From a checkpoint of a small transformer trained on Wikipedia.
Size: width 64, 2 heads of 32.
Architecture: rotary positions, normalized queries and keys, value embeddings.
Training: a variant of Adam for these matrices, 103M tokens, 6269 steps.
Each number is 500 + 25 x the weight over the matrix's rms, rounded and kept within 0 to 999. Layers, rows and columns count from 0. Numbers have three digits each.

# v: layer 4 attention value, 64x64, rms 0.132, rows 36-63, columns 0-63
# o: layer 4 attention output (transposed), 64x64, rms 0.141, rows 36-63, columns 0-63
# gate: layer 4 MLP gate, 128x64, rms 0.162, rows 0-47, columns 0-63
# up: layer 4 MLP up, 128x64, rms 0.159, rows 0-47, columns 0-63
# down: layer 4 MLP down (transposed), 128x64, rms 0.128, rows 0-47, columns 0-63
v36:508536506544503550491525506502500509532477482504510521495503500455501486511494494494474499511523496470453503491456521482505479479519498491514516522525528498511527493516428495491498538491442468
o36:538524515486494492552480455502485534460505568481459475476504534478517519497499516537527483476481463528500416473516447542480511504500501502487505475475488508510462511487534492506508469506539519
v37:539525463483470484510513486510478542419540480513525472479542482528553501492461510536516492517543499466520490528479494483529510494517519502546460462491544536488461497503488486543506448517492501
o37:487506563460479519475526511466480451502525468492487471487458517542474499541496496483493509483502533484496497536513476538466508451532553525449510490506500485493503482513495499494509514494470524
v38:505517419485472499548473459533489536492479474512548481529520504574493481479469482521508472502482511503564465495471459455526489513511523523533492506472527504500508497490465522556509430499528487
o38:526537544457498501501508507507508493506540491464481499516440510513506503541532493481501484505514532467532535516525512500484507499501520484452537489495508456510478524542504496506461504495484529
v39:493494441508515477517500480552503514467487480497435509517514529513522520522490510513515521488493497493509544462472543488532492514452529533516508518566497530482484475508501490478512472475466513
o39:566503489491509474464497523475501399527535540525552506486480479533502489478501482480496491502479499591508527492500459484497538525505512503465473541464467510529487522537494519526518473515547504
v40:492503501546522524516493514492506457512520479500500521506492506482482533521565465452490537470502478508528526477540540523464463479529446441493528531547487516547488514493532486490505531517551489
o40:457483462510492486504479468526502575509472554504538516522527531529487486470462482506512478511500540485514503459464491495540475503454494463522451535434516482512515523518487541456492530474518474
v41:481504501485514543497475535530536463552473498489502507469474531465439471535508501445518487534462514522519526504484505488480478486530517516491506497473468510502511507452514529474523491453476521
o41:534518451551474467542507510497489488489502524505504509524494520483506515411510532543476531491539502474511529529553531513526543509480513504507513499513534504471464514529507497482461459519534488
v42:472492502465505496478469468515550515503490522505494473516452486502512460474482517498527493531472465503489512498492534504539521459495538529536522547558465487510507490511515562517469510482471474
o42:567497457490551495511478512524506436519525502521522486521496488505534540530506486492524487503475482578508540527523498509500482527465495503501542562498500504538496495479517473498503449496556467
v43:564528543489520502529514478473465500493488487528513456461503514528471503504519542486528543476511525440534483468524481502547511461495518483540521524519484499470482514448521475491477574496540507
o43:424523492484492498496537536528459507480520494486519515475498464470505477518458535523533489472454542558480573540463477549518472503504458509497508571447491490538575477516481501484537497472490510
v44:529491490499498488500514449506440513462566488475500453509550491525494506449482540516508466476533550499472491488503525526527541539503519512546494486477539494482483520521517486488471479487519516
o44:486488523504490528514535557466519561512503464550507503474497457482487469528508463478495522497483485521497517482498489489492470446541469484459497515521478487471529485485486487511517517513460533
v45:504540488541504520488490495508495528581481491530526507502523542521488505513507489472483550462510496496518522519523492504503518501532509458512477508450505501481511520475497474526506439509546482
o45:408521498476446487520517484498483519450526486471507501509475472481473471490511521548442467524536527445513502483505499455499507489510485479493496494479507538526475529543507502468481534499472533
v46:474505498516515472509521528469504484467534488488473485497493499501506519486485517490500466527513444519467525466537487488508515463486535563497503508453468540502486503524539521475467471466530520
o46:532493452478506494493499514517522479567491444562520545489524501502485480477508490456492485514477517517511485512510502497487515486510476508510502542505504468484516512471486499484490487543498504
v47:522500559517502521525509508474565524548499514523536492493509506524518484496518470479554511475518477506513506520500494473498485471531467466494486519476466493483508482521516466512474525576542514
o47:425473494477480513503512466480458530486521459445495488536512521474472468499481512523481458489540481411504511506502495511511465487490472497501535504488524494513525483502491513457472522457506472
v48:496528509470486499455522538462519523476490508506516490484477512477509524497479464488521501502462509513511491493532509458480502499468485476508495555524441454543469510562497557509473490505532436
o48:479505490500595458506489493542515460518487498504530511524504473514506526510455485481495474529492430555513449515493510531482439487486512476538549519498535529578541514476521507501468515500480505
v49:512505515514506503451477549465522460501501495506463533509487528487484524538434517531478520485484497515542481481512487476485519467471496492531499468477462480477588498542498459480482471497494486
o49:499474497492464465476507478504486481484522471480478535496520445492486505473502461480492520511478485569481490522501508535519529479516470503506486491505530549564446493480455533487522476533491506
v50:510501480469517518526488526469501457551502495492478498509453484482511544517518490441493523528450507490498503523563481554495456504488491516463462501508512505501493522502508495468503509469512487
o50:522509481523489484505504493584515501469462489530537511527527526532483499485498513571512503523500492515498544491485550494520521501489501474501479494496509466513487520488505531540495496509513487
v51:509521488516497474546532475494499531475486525544568505554520466542502509516509544515488505478503492481466477495469495491548515517485524526492506507485504455479474489500479491503480536540503545
o51:478510521455517533487489525495475523513501531498491477447479527471533475513505512487465470489499532493486533529504458469474495514507474472505511508516468534505540479471497501508508491484494467
v52:540522445499518499539532463542479457444489491489495481495490450491467453473488494503525477481526516496466489510468509518476520518517488517520540455542507477490487525513491467488504479488464505
o52:548507529496496515498442516464476489528507532555485492469463548502540523539509486532493546466480526517514497501491494533502487505547485501500483509492491497443486516511524498494478510468522533
v53:500548486508513513505458507457513517529518486494495509483529506482507527496476462496496526506485517493499513520518518495520506514488547499456470508454491494546487487508523519466489459506506477
o53:537554486525478486502545494502508502491487456531521522529502476500462465484498504471464474507463465437519516471495507466479527464492485485501507482523496539569452513481481489494496536507485507
v54:512483566504483467484485492552521451500488497488478497509504496484493487499500507492523488505495444488507524486523478534486480486542490496488522514540489462481476464510491475479482512502491515
o54:538479457510530535478484532496491487517530512516512525495533508493515520508478529502504519473516487564511472501477504487514510502451458513520503540473531486438514505482502533500511492493539465
v55:530470496517475512472514513470524494516533508467478495511479507491476506516474514460516482537477507492492532537554476518421476459506482491475513522479476511534526520509545548495516504553531469
o55:496492471515511454511500500541532541519482461512504498505554487497490540491497504510498489505536482503533487478488531497513460458497524525535492465491542488452483464526501481501468480495489443
v56:486479512527499496473487474462488489490442537495500498475502526493541521494557504528466504494490434471495477498546496493512498529478491527475501440521485507490470531474493511487524495468516510
o56:502503494493522512463510526489504519498452535503517532494513495509498499490526516496508499526460509522457508490462534536503474546480504533515474525503495497536519471486464501503538508520488537
v57:534456508514442524454483522552577526474508495502465513474525546510521446490504550500543498478460465499485509482508533463449480487507472487490516492556525539492476506470482513514489529520520505
o57:495480516484513512533481492475447457537496526464498482519518489496486536494492491495543476511568476540512479487492480505527482505508551558485481545492511470453509454560493495501499461501531478
v58:496504501496568491478529458475449524471467528531543488476510492510541494463511497520472492498535501504490458474483540503542492513525499504551453454486511500494502524487479472469498479473510526
o58:470520507489516548474504522471505498460499494519493515486497507493494446512533520506512519487468509472452492487493507549472453502486490502449518543512454510597527521450475556468524541535445563
v59:500539542447496477555483475474492544536509522491466520449507510504523510510501546498539552475503541476551478511509433477531501517519488495513483500509519475507522486481477434496503547535464485
o59:518521536509470535484539504498489459482512435427515475507500503471498488522437540536481500475452445534486507515482512508492548519528480508503537493514487541536506482514486510516553523467462506
v60:577519507506476521464526477532468496455495554493540530510502461460477507505497502531515507490490511466481492524503508500512549495508484528517510484471483567468481536527494498558529510503525499
o60:464475525470487506515489515505513465503476537518486451496476520478535508515516508545493503475532503537481497547502477519483473483514565499516478446489549490484535487511523437499471483487472521
v61:489468563491455567496473582491491473555469480512454505487475523483441513501472490490494493484485496476520513497526539522501474493524493481470527504445483526499505520495507503516512533507513486
o61:505490463549489460504551486505467496471477548450522530487543507447459507471496517524534496511521506468492474517528516498524497472475500494521482458474561501425492487493526455516498489466512502
v62:534524537489505466491488493504448523509511500513512527482500521511479535549480484516517508515491540476493487552496502519562557540473513501510492502511512511479521547516519493481541492479489493
o62:461473496512472513494534484487541429462499527479495473501466460496503499491521509528479511479470502497479524515484464496479501477514518453519484448519480530547471484487475465527500536504478531
v63:477512539479459510493495553494521516555491509501430512474474480454445510514547514511513504527472491508503569493509527485472499527509478467502532466446479471475517485505503493500514497528503483
o63:537488515538517472473493500529502478515493529480530495512545524435475518483505533508483487494512444524507475521513499494528518507511510502525484450477516530451487517479529472476499486485503504
gate0:499467510502512478479474513476453502532518523528495483515533481480498504502515477473488552509531531539479498515504520526536501443494527509474533486470498498508536484560499505463495506535473455
up0:454520491508521484513491449520488488512516468500546498477455536491489509478507479521507516452500522532463525521518470457493502482489500539531491500511470530482521483559511494483495525493494475
down0:531489535505509533488487518475495502521466523534477537478496482528509471510516521497508513549508497512521542496443484495540480450509518547499524478481536477514533501494492505518508453511503476
gate1:485485483491521487494514496525487515483477539455476468502473459477491508507490487477486505561485478547481550501472470530494460481499488466506537508467517514509472506485475454459499503506511542
up1:509557524505506490513528456460506525522487523495548481472485517527506494503475468521512518505520547454511488464483523474538531486486522531494523492485508472494540504452531523500479476531503504
down1:530453509499455490468464537545456486499494486485493518498523487512495542489511524482467524496498517510518511462538523494454467481490482477562531515555521530502488503506507443476470466472487514
gate2:547507503498491512527515495489442471495495521496555505481478477518472493511507500501554509487487510493513469496476508455515491497529481487548468473520536519512498472524533514517503481462535523
up2:496491493493500482494510517523494485463509489500475544473462469480548453474517537502535492500519503538525545522496486502499516538527507521523477464518507520484508475548453503487489520503510524
down2:493521487514526477487494532498523505539497526492489462528514511533479566472431515504496479520489518449476513491503475489506477478467500497465533502496483512513507509475579539515483487524462491
gate3:486483466460492480490466529502471556505536500503471473536493501448525548508471538503458502501522504453497467512482436514514518511487499525489502475508512490506498526476504507506517466479462538
up3:512514507521489467470474476486500474493436485501504482522485527564490519479519493526504504500475535525543480470532530488486479477524506519498509502517488511520526487469553524501469552468510473
down3:493549465495436501468513507488525481522558491549489494504511451463499477497544461509506468505488510475515513474465454508528519506508477479492500513475448495512481512501496460505515480479504513
gate4:492465469503506484509556523478505548524523514485532517476489522489511542510517556458522547515507519567497517462475524502548473532504479511505495479470479502542489510512519460480495496496474489
up4:522470492494483523414529462521495487454467510464515508494513532470492469521523523461511449496505475527489475483487481454485478498485467470501498544448492527520470504506478541496496521507495522
down4:522508482497541495545520569499506517481531510503503495524441494519468464449526493516457500476522481515494516524490520523521504506506526509533540509549516512507515515501528518562496445477477496
gate5:488540510486543506498548492522512537562489478536532503506473500502511490480515525501526490533520463508545509505486518453475497506475466474521477453494495504509457494475487489522520496514499562
up5:517500504537467474457465493485545478458511537473505538462521519483484508506476477493485504487471497515500510514481465557534523515502509502499478511472485470492520497524540518488486516445479446
down5:490511506480530521542542495471452542542477455519537473524489491502518469503509496490488493516523502477514492479516515428479489482513471497503504495554525526484486514489483482485497509496528548
gate6:471482479446453475474522481535542463479537521522452523486513497509492513451517495455509507491483488534518500523509505482525463470499532528540469461496538508521479518459474444520455514533484522
up6:486520512498455546524515495483521506518507508536541509467512512513457459453512502517502498533481477506556456477516490518525513537494534488484518509513483503465514479456490511458513471470529511
down6:538500512530547445517466521489476519503497485457471440513476469486521528544486512521492497498533491514465538488469506497489453457504447500531499496490494490519487551569517519518493468501483496
gate7:489534474555526482473518516508515508536461477523542509547533541509460533512549486492513538488523452476549505514520508490481484523452500507460540502521464492528530512494522483497504487492504494
up7:513490470529516499486447537493543483505489482479554500491505520451475544504522506458520498481493509517531494491510552504501498491520486512494440500522488539502455532494547502477455450513504488
down7:462553525487492494521525473517495537470494516529443481489474473521534453519490484544493524506537508492487496559478485498503530495474513476489540499449493515494523473499487490483512556475515495
gate8:485545505512506505465504473466518491493530485497491473508491530482511536467511500498443489480513518476464507439484527509502547530502506495488553498490498479541477534499494509470526483486483495
up8:507492460528494484514484512525535512485496565495516471526487500489492491544525481474518471478487499479551546509467509534469515505477505560498474509489504508503499481469525496474479496474504506
down8:507533506532514478504499471479484494491514499486454504480497491477481444506466496513435494472507508515444503481509485495554505526539488507535509492477480500487499561518485528503508469490476486
gate9:482506473482487461500470521497550434459508544484486490510464448466528467503484500463531466501536483534463505468499536491515526479503473482512482539510519506547510489503491538506517511502475535
up9:480491491516542485484449512505503452505529502512479472539473457481495519509527500497496518482528512517517419527484534604493488490484465475517470480496512471515471525505512482506491484548506564
down9:496471504516475541532522493507482535498503506510498498489549549521497522458463485529485482452505458511462466548473466476449489472494504504479500477500475475470484492536495551515511477524525465
gate10:478475490501486515508529506517502489519511466496437525510494504504504538448506472495501476516512490479549492520450505462510511486511521542514467514490506478485495508554483549505511514544508487
up10:472451497489517516502462507495477474490495492527515530527488489477510535466496456523501483503509484521529483524498511465521469477477493534495503549493446462481480491509500526490426497493530477
down10:482525529510529507526500513466468507510536515487530508477528464496449470513477530516474507491519499512487493514553514523465498501524504489496514513506497545481507516476487455539545472487460511
gate11:465455486500509498500445497491485504509520519496490511488481453495478493446511506488503476559500465450506473463460555499477489517511450496497543513495537480505473502458482505515499512542500536
up11:477468491500476498533512502445492486483481515487473528476517495540494514446500510495492523529502505496542482498487515500478525516491534529522577489499476481498497506461507563464517482521452504
down11:539522507492533528497445524481484520506499478501509527552486519480464502559505518519472495516522528525473510496514513506503478498498462483453506507491540538524524496521475469513480514495528519
gate12:582508513490543503524510510522487524518499462531510513526519464517503485495503499499473430511521489507491505498518536505486517486506511520510478522464514454511484517534462511512499464530506530
up12:485490505484522508507437497522508521510512495470522491472477532488485489498486486506479472485443510526492493475444527452504504464500481476481511510510483466552510475498466468481489502455540512
down12:461515497482481503485561494497471502519527529519485489492529511484543500489515504521516494485554487501491508562525488541472520545489495459511503480536493513451471533501504526540520491525491522
gate13:525512493498485493496509524500528493463468543533506482496522496509512519530487479476503506457483514503452484496515512499479505472486559502511527550488473523499453435457511478509517538521467458
up13:463498517501546507514478480529517470520504478520510486483501482463488496487541500497502470518468481500520489516464502507529449523511502476499470453451535503508504538512527527501489499499515553
down13:480484467452493483500492473502486461485513483516482484509517475495513512535476478509494501512558480478489497531526494497527544491543460478553492516487530527497513457518507547459486479523490482
gate14:492493491489521513484517528487563510496492499469502526445554515501504521523482513499513477491528498518493481509539494512502534509520469493499458530518509457551522453488500473491503529553496460
up14:508510523476477482501487536479520487530522542499485480506550469503498523482542522531446568495491482512514496472517480502493497548508514498461512475492485497524482507525522513492467460494482475
down14:472470462515497511520499498486510486485479472505510540494472540502481472509474492480513467500492526507484451528485504494477511449523488505507461541548519498509498517503497488473521537508473525
gate15:460523491475463497508492500499537519488485537492503529518516488505452567469490514513472501513501500551517539528514504541487473505491511515497507476469473501498499516493493498506528469467518510
up15:551508515510522515506475546507557478477538504450486505526523473500516505466459548511511557461485528511505494491528523526519487540455494487489470491510508487468526503497492536514495497497501489
down15:464530476495480471532522480484499503521463510465490514486475512491505487553537491513522464520453523513452481490493509486474538483523466527499483537474513499500495472478513494475484526496456497
gate16:517529498515475471499555478459486493477539545536491511521480489517509492496495445500537497492474476467499477497494540502458502505530478500501512507514494501474484502510524432517482529542537514
up16:518460484491498503494485494521467506501520509508494496552486477504456526467517491481495515516465490535492536510510459559500493519511446510467496511493489516426509508482510508541476499534511475
down16:488521534453461494488490475469506502496493490478501498477505504454500470494489495509522502537483523490472465507519494464498516519522524451514516483497503495535456474550474509458531497496524534
gate17:543503522523518517570526533494445485525512564508563512530476517542520506463513476501494490503531514504540501485484512459547481508501456488495502518487481495508490504495505495519503497516502497
up17:495490491496484524523473541484490510487458466522496497424440525490498530487491488489532481490505489530509506484482492511491481485504522472468485504467484518512449500534461518522511510510468473
down17:491478529487513505473476496512482478569531538494503514552484476488482437520543500537495527512506501507485496499502517499509502491487522558507516506497486470521587484483544524506515506503521539
gate18:496441484536512521475461490506512554477520471490485515518519476493477508463509536526540482510482498498504462498484518479486544514470525569472482487522483473472501501523488450496516510502499487
up18:508513521528497514496476529463536511504489470475523515526479472558477512483521509504488511486503503508473499476507527521494545523476487479485471502514430538511494505504541500539465523542526496
down18:463508492475476476491520463507467496491483502564488491462504514483521479490445523480516514552501485485551502502527478510495455516493481492503513505524541471471507506488481487474542483482468462
gate19:504480461513502516479438497493522515508528458425508535505491498507496524506486521539497512524505467508467459509510469456503517482497483504477466475522505478517512555488501486497465456500490501
up19:488513504486519459459463522491511496499498529488509478469485491519494466516524490485493492482489498542509534503534517457519458518491474555492497538502529525540512501494526495475497522546504484
down19:554504514544472550516516494460473504528524454522508491511509492479508498473491451516498495523512506448490459510495467505463537503529514482502488456482473471481496490494474439505506491474488483
gate20:521518493454534524512507541538541502507460498530520479535540490472533516528480507467507520424527529506509479502507485470542500494507503497475495526500476535503468527436516498472497463468492533
up20:493496494516511517486490544475519502503465516514494501527512515492534540485471518490521523497466506486523531477485514456541514522486470438487507495506524499484430514496470492528562460497548523
down20:533494562527490484483513464546502498449536511489493532493483539538499495514537500470536493464501501507502455513485525525441486505465492536514506511531511488486573499503482437542463518518527500
gate21:518462514485528494541465498498530486488505462484491506503535500451512519522471532484522528480522504482509520507475508466554507516513498497480469483519494484493525501493488509488460509473465468
up21:508500487497507454516522510450490547466507486501509490505539504535512496515476507466496456505467500486541519516511497459501520509497507503544506514515516485555517490480510517493468569501499488
down21:494505475499469507503495477559522448546458484522488522541459498497515495480515506556497488506503512487463492492512507517534508530519524486470505469504527506468498548496506540493494482501536532
gate22:482502531522571485527505547535518517498515512536523480489543523522498513495525473530475479500496486497465497499495444459511547499485490522506557511514463472492489508488519482475523511475507484
up22:500520548529526556520505544508530505494505507489508513478504470482465499499495557499548518529497500523518521497506475500471502479540480510472550494518541489492464523502487497482510524481504542
down22:476482484481473438447506523501504492523514480490509501529484515513504470490496436492463518511493501505501503543502547508465463451493514469457458502501461500498528457499494532541498476545529517
gate23:472510509467501472486471479558519515521524476500474495502462461503475522467518528457500476474517533517555496497497492491445519455491485516452509509483526523499515477497471504521486522489485502
up23:489487535500475488494460504508489471521511471496473516503499454485528496518484519480469478488520488515482502503455485469500522508507488522492490536485544521505485511630487489526477496484516501
down23:513486498454520489471539485550531479428507505496529518527484539525477515477515503526524527478493483493530492495542526521474514483487517521473522463517500513494529439452471497494515534498505492
gate24:519541523500484440466534469490481520464540484510545509510499506538508536473477505528525481518497517540473477516533498494450525477500513493517521492486495547462504463515518468511461478520488469
up24:492471524493525519524562503491485548494482488494571467471537488497502542498533507498505500548476488509543507484520516532534490506500507542543514493484489488482490538462511484516507504497498483
down24:496510474517487459498469484487497423484510493499464496492494504520502462506455512500480519470551520513464505508497464494480464467520453467487472506499513521531467492544478511454504479532508496
gate25:437484489496517504531529491510492547511512469526513468521502514491480477472524502527492557487475468521546506508458564475517523507469525503503492496495517511467559509538499490461487472499504499
up25:496467508523491492515518532526471478502488490445515479460542497545508537465476495496512533488557497490538501516522519509519495510471540509475468477516478474486501485500523538512486511529528493
down25:490522455452524507479500503444516486490506499489496455531477496479519492500513523517480475486458501479467529479481457502503504511480468479553527506547507528501515546454465477510501496478432490
gate26:493510494484469481491497498536495491486490500552516507497496503510471494498473504487478479549506486533409572500532535491501550484520497471492485481487528509505470455514468514484465464481488465
up26:489484511471491496518485516501490501459461530512484467495505457495488519537466511503507493471515472467518470498491523468512498493453541486474548508490510509547548511476509546456519551493453444
down26:463495522462458507462515488511501499517496472511517534481489511504523499529516515488478505505476503506421544503558534477477554510530473496469530478528523527479490455507493471475468520473493499
gate27:491516472491508441519513533467525516481456520520495517566497477519527526514504485462443467529483475525487510488474481512486499502520518515481523514515520450525469504492504470495481525569498484
up27:524516530518516503500534472484504473489498465507514509546500505487512541476441540515486530528502499492503494475470523485500520515454515545489514481502468500538460533460487532470491507480468461
down27:470466518525491529480441551512500494525511519454537501498499487514551512532504502488478482474491513489526505528552482491485493449478439468511508515502562536473500478523536480510511484491507511
gate28:494495452498529482454496518507545503506427516522446503523516511486508521504541504502485467531497454465495473459494475475535489530511477540504508488529526525507522519493500519477441500505507485
up28:492495521520510474550444491491487532498530483454535485432444477499516498501498557504516553448503476483485495528509521478501524518484520476497474496523496479468504456504525466499532483488488471
down28:509497457525479492446490476495444484478462535552451519527539518525497484517498456512489455546481498474477500477491456534512478498468491506512516482502511486476452514465475527519498509546497542
gate29:473496473482524484526452482532485506506498583493495457470499495459504528499513461524523476474487503463484479500463486516524503531502540524538474501483533519435456572511498519496481493469477522
up29:475523482458455508454459483497510478471486453497477484522471498506445536568510500515493518529490498469506465509519494571511506462532501494512495471541512477527508505498540505456546534460458481
down29:526531453497495520514486488461454458518520500475497494472468472501489479480458521469424494467538459498508520486489494471485463457533492470504531508483482533497486511524493555497473484530500486
gate30:491506480438515522520529456529486489519492487552522513508504524527500481507490489546466499536508517535481519491498511516470500512524507519476504503472509516496481473511466506507536530510487512
up30:516515496508514481470530513446485546516504505510483508513493519546501475464474512515493459516476539477495500509506509468475537486482510472481478523499473482530558474476503515506499513496491463
down30:512488475502501518495465513490507473486481534498553461465474531486478515544483533478503537503506479489514503475489484500497486500514507514487485487516484510443464519481523472504485472469508496
gate31:469493538485478488493507486515524500547485488502546464498482471501484482497483533503498503463499513459505534477384554490491533524553517492519487538541473485477483493498541498491486540519506484
up31:468515456474515501522503500515524473546505498481512518519451509513517533470496449519468447520527458509530500468488503506484528515530496518441500470472509521548491510500561547525498479513481510
down31:523496518483494547483517553487505503435514475451528446515546483475508512521479466494518531493503510506477482536516467458545494481482533497559534487495459504456474492488455479488499540538501517
gate32:510483495511548524517519494521461543554501513522530504491513497480464510463467510498510461513507470500503509527501464495523487522509491515565435485509517505465521493525465511500479490506478520
up32:516457468493508531525519543507517510494492524536479518524500489530514513479517511510470508539497466510460530468502524526538514544496454514520529512532496487467489543522480477513465517502493500
down32:488507553545521473520516465551516508480481490474532462504513494463490502536465510493539483468491535493524475537494480488446508490540510488481510503487515508527487468494529503489533512515520509
gate33:547465495458478473482501495498461513492481531533517465465521550525461516451468515539508460525489516481493470485483471527497493458501475510552523499496510496490497499508478528493499527476509485
up33:483485525491490495505532564500477481521515533524460519488540475492478471480508490503570508510451501498504488532474511532513531505503478502495502511457517502501484504456484459492517538493497531
down33:504502455472521500524474515466532496487503491514513512504434506539520495503523540468469493497554491542529509461513472493502453425455530483495476470527497465561501516524514495526510486513481521
gate34:507520519505544461497477511508502507518542497552517474503498495481554496516547470486504523472486482499556530537515523508506468512511474525487486501459511462447488501501489443487480473493508492
up34:490467509472444482479501508515514476466489523480487469507520527462469522518484475483483508502513512478461483478490466512489502501514511489537489499545550499528460478477490507509464535509519504
down34:499501512526484464492518516525499489499506503547530500530516502500479493509577490481469522462503460511531493530526513493507471496530499492475510530497487536443503498530508444471501509480534483
gate35:517451480513529532453489508521481492479505486506479506493528515480504472538496473513505531559498505517502470494550525447502473477475535515501502516501514507483463483488468512473498564495483497
up35:485521478565502487550477477487493492488497509500504497488530483525494506459479489519484509512514527524524541485451484518525513450478516497462507498490477497536540523523502521543486441471513453
down35:482463486461477453489496511505510518506484507498468511498490513470525518551506519501538477516482472517495465476508525490496494570534497502493530485491497514471494528469513530441491528511466531
gate36:459450506471464469500512489506504521573491514493467465495498494484482536483560493479504494515486572507496478484530504521520501520486507538485501477490483518498507525510504507480507530463464480
up36:456475487505511464481481487476510489500503482513474471503501477485509502543499467523489493481483471493444502500537490501501485564533465477510471483483454495537529498507515487489465486538497512
down36:539484508499502521470490499509488481447519462551503540499500506488469485454491521541486513507486482531485529478513481460509495463494553517487503515532562519447498445497498487476512525514535518
gate37:479520430522520514488510504494519473511508468458522493505465473468521501503506515519496479507502442476500497494518518473486499490460526513478466497518560488488534500489535478514441479527470517
up37:513501487531442494503481502505524534520529475474509490516484507487523496526483498485528512500526483501488506524503530495526475526491490563488449507498522547510466478451503538513451512462478509
down37:508511527488551500490532498509437522498481532513491530489533494512470485461521484516486516488490513522464516520479501536532549488493479454557544532480484506514494486507461500497540523504522457
gate38:488491473495500486477487488509507473466491505526437506481513471445484503503472488477518524445541515489500482467487500557491525457468488483501504500527579512521528519539469501511498495486483527
up38:487478515515484444507561496530475507509522566486499528517551514494505533516508516467505503482544498488493501494533512543486465483466500502494550492466484537495461510510503542495502493515476504
down38:551528523500523534475520504460505489510505484468437516505518513534451458504463521525488492518498512562492456498493475499500560518551506484499472532538538525503492503490470475468481537504482507
gate39:519494495543522496576485516514531510519527459460553543507496508541499476424500522498480512525503469528488479459500507509507501501502452465480490492512488505523511482481459487524489515535490517
up39:528495480480533451477527462473478506472502522473511515477490503501498503526518503529514448502480508478487502517480538487499534455528493492489471553503506457446580481551494503469472507496489481
down39:508506522507453550516491549572516491568502486527502451484523511481522477485510504464477523515510467514521503492518472518517478528483515478512519459516497540538426552446520500524512497516499558
gate40:487520511499468489454500514473507483477518537525512483538519537526526496491525501493527531506546518498539474487531476513518521478493498502485542456503481508495461518498518507449494561457498486
up40:500519501508506500487468518530526468523499529540502511494544526512523493519526502475499536516493487510470524482517497493517484456557459454498467485531510506530474512483498485486541528463538546
down40:515516487492520523504521484518508530519486489467503513505493490509485467494525488500547486472458537492498476539451556511477526538495533520533499523496519482487556486463508535555530467513495513
gate41:516489497505504504494496482492518537562491504499545468489472466513501532494502483525507515492508465506535514485533494503547425481520488458528492518504533484480513455493493483495475478477553488
up41:497478525522527490520488502507519517526489501518484508470500457553503472447490505537479487473503469486522514506538548514527493473536465506515565552507481506488485493487493503507474486478518506
down41:493532499495497497488539497514512478450498479447538473508514529477496519501520494511509454479483542488456466515483509476472523530462521564513476446501486516512492522488527512487530525514439484
gate42:481523523492500469503528478537522495505515451478513489469522446529507482534508490507537466502515501503504443490501499445473456526524518519547495477521473526494420532504546510494507454493465478
up42:522521536506510465489534500473495469539512437494527513474539467513557517458499512498534500513494476515511542514526501479539481513504500528500523493519482491449429447499511485537471494459513473
down42:513490474490511532511467477522520544473493544498473499520502518478489528509532500513466511499455485495493478500470513520497563498479478473441502501492519519513561507471492511511521542509539534
gate43:541536518507490536522508472508510523510515478488542509497506532536469465509493525508496518517510465493523518493504540520480486478528464477533460505557532447475477474516493510585521484490473507
up43:505522479505507524498477502496490492519487485454510514497530497516553519485499486534533501524508485524504515539529587524477512484495503512512446457541476561491492517559511541505511529477493469
down43:480434490512509485500512504520497521490522516504488507506468495466513542475494503498517494446520510497486478486493445475529495544513522474470552541425484506530501485468522512476503508531486501
gate44:507444480476506513501498510470555485502503508519491471487508536513459492490427526495499491510488521459507477494519481515468535484480489478475514460539481511513534478495507445484481535469460481
up44:511484531488526540493529516532487548554496527467504515516484515528504526512512483510508533502487504449475531446440488496492485531504454473482496506550506512514492524505484519517529511513535511
down44:472514511503510479511457483470479519451514505535504502446515456458511490542478507480516456476478498512520509550522523470496527470482549524500496493452508541512527466493525498507474493488500469
gate45:538481511510509496519508493502489512540534514468521448470502538480507483503523521521477519533513469492491448509523517473475501467482517485499485555514529507469553500502515514492519537541475508
up45:546566496470512516553486523552479483497476498442506511465492497508519486497501507534515489497516477506525500513495502528475474528493513486479530503464502504488503525492515530500565499469537490
down45:475491501519469505516496460465489506478483517529474457535481522483484540518510522500510538482478528458507528460499479479513505471519522500564505510511488470502521474524478518474443521521487519
gate46:502488496502471509539508486483422471500489514522539503468467551505515477472539524512480505483476494450514480485475492487494502511477464489492529550533544512469498505495504452505523472497522473
up46:511485494476495518495435489534499495508440481531483502514504497503459497527512457514484515512484469453495493508428490528500522482525528505467489489489488435550524531493545492512509495500518470
down46:525500490477457474508517463448501499502510502524483510467487491463512445485485498508399538488486534504518456496510508496511465482492489480517522518515563521465497479496507480532510463492493527
gate47:515499501503501449490531516497514508518510507585528498493535510483498537516508485476507489512521488512503522507487495540500481459491526451496480515532491475512503559509491521531525512516543519
up47:543495512492502477510528494535535472504499483505471515519502518504509502496513481501493437584497528518453501528506522512546480542481531527479496504526487510542566520475464521501509518472505493
down47:457492466508512550492479520503495555534535475473522487510510483472514510487479497518501533476543500489512559514466507502512513474509450508501514467450482501517477479484499502518484538479490492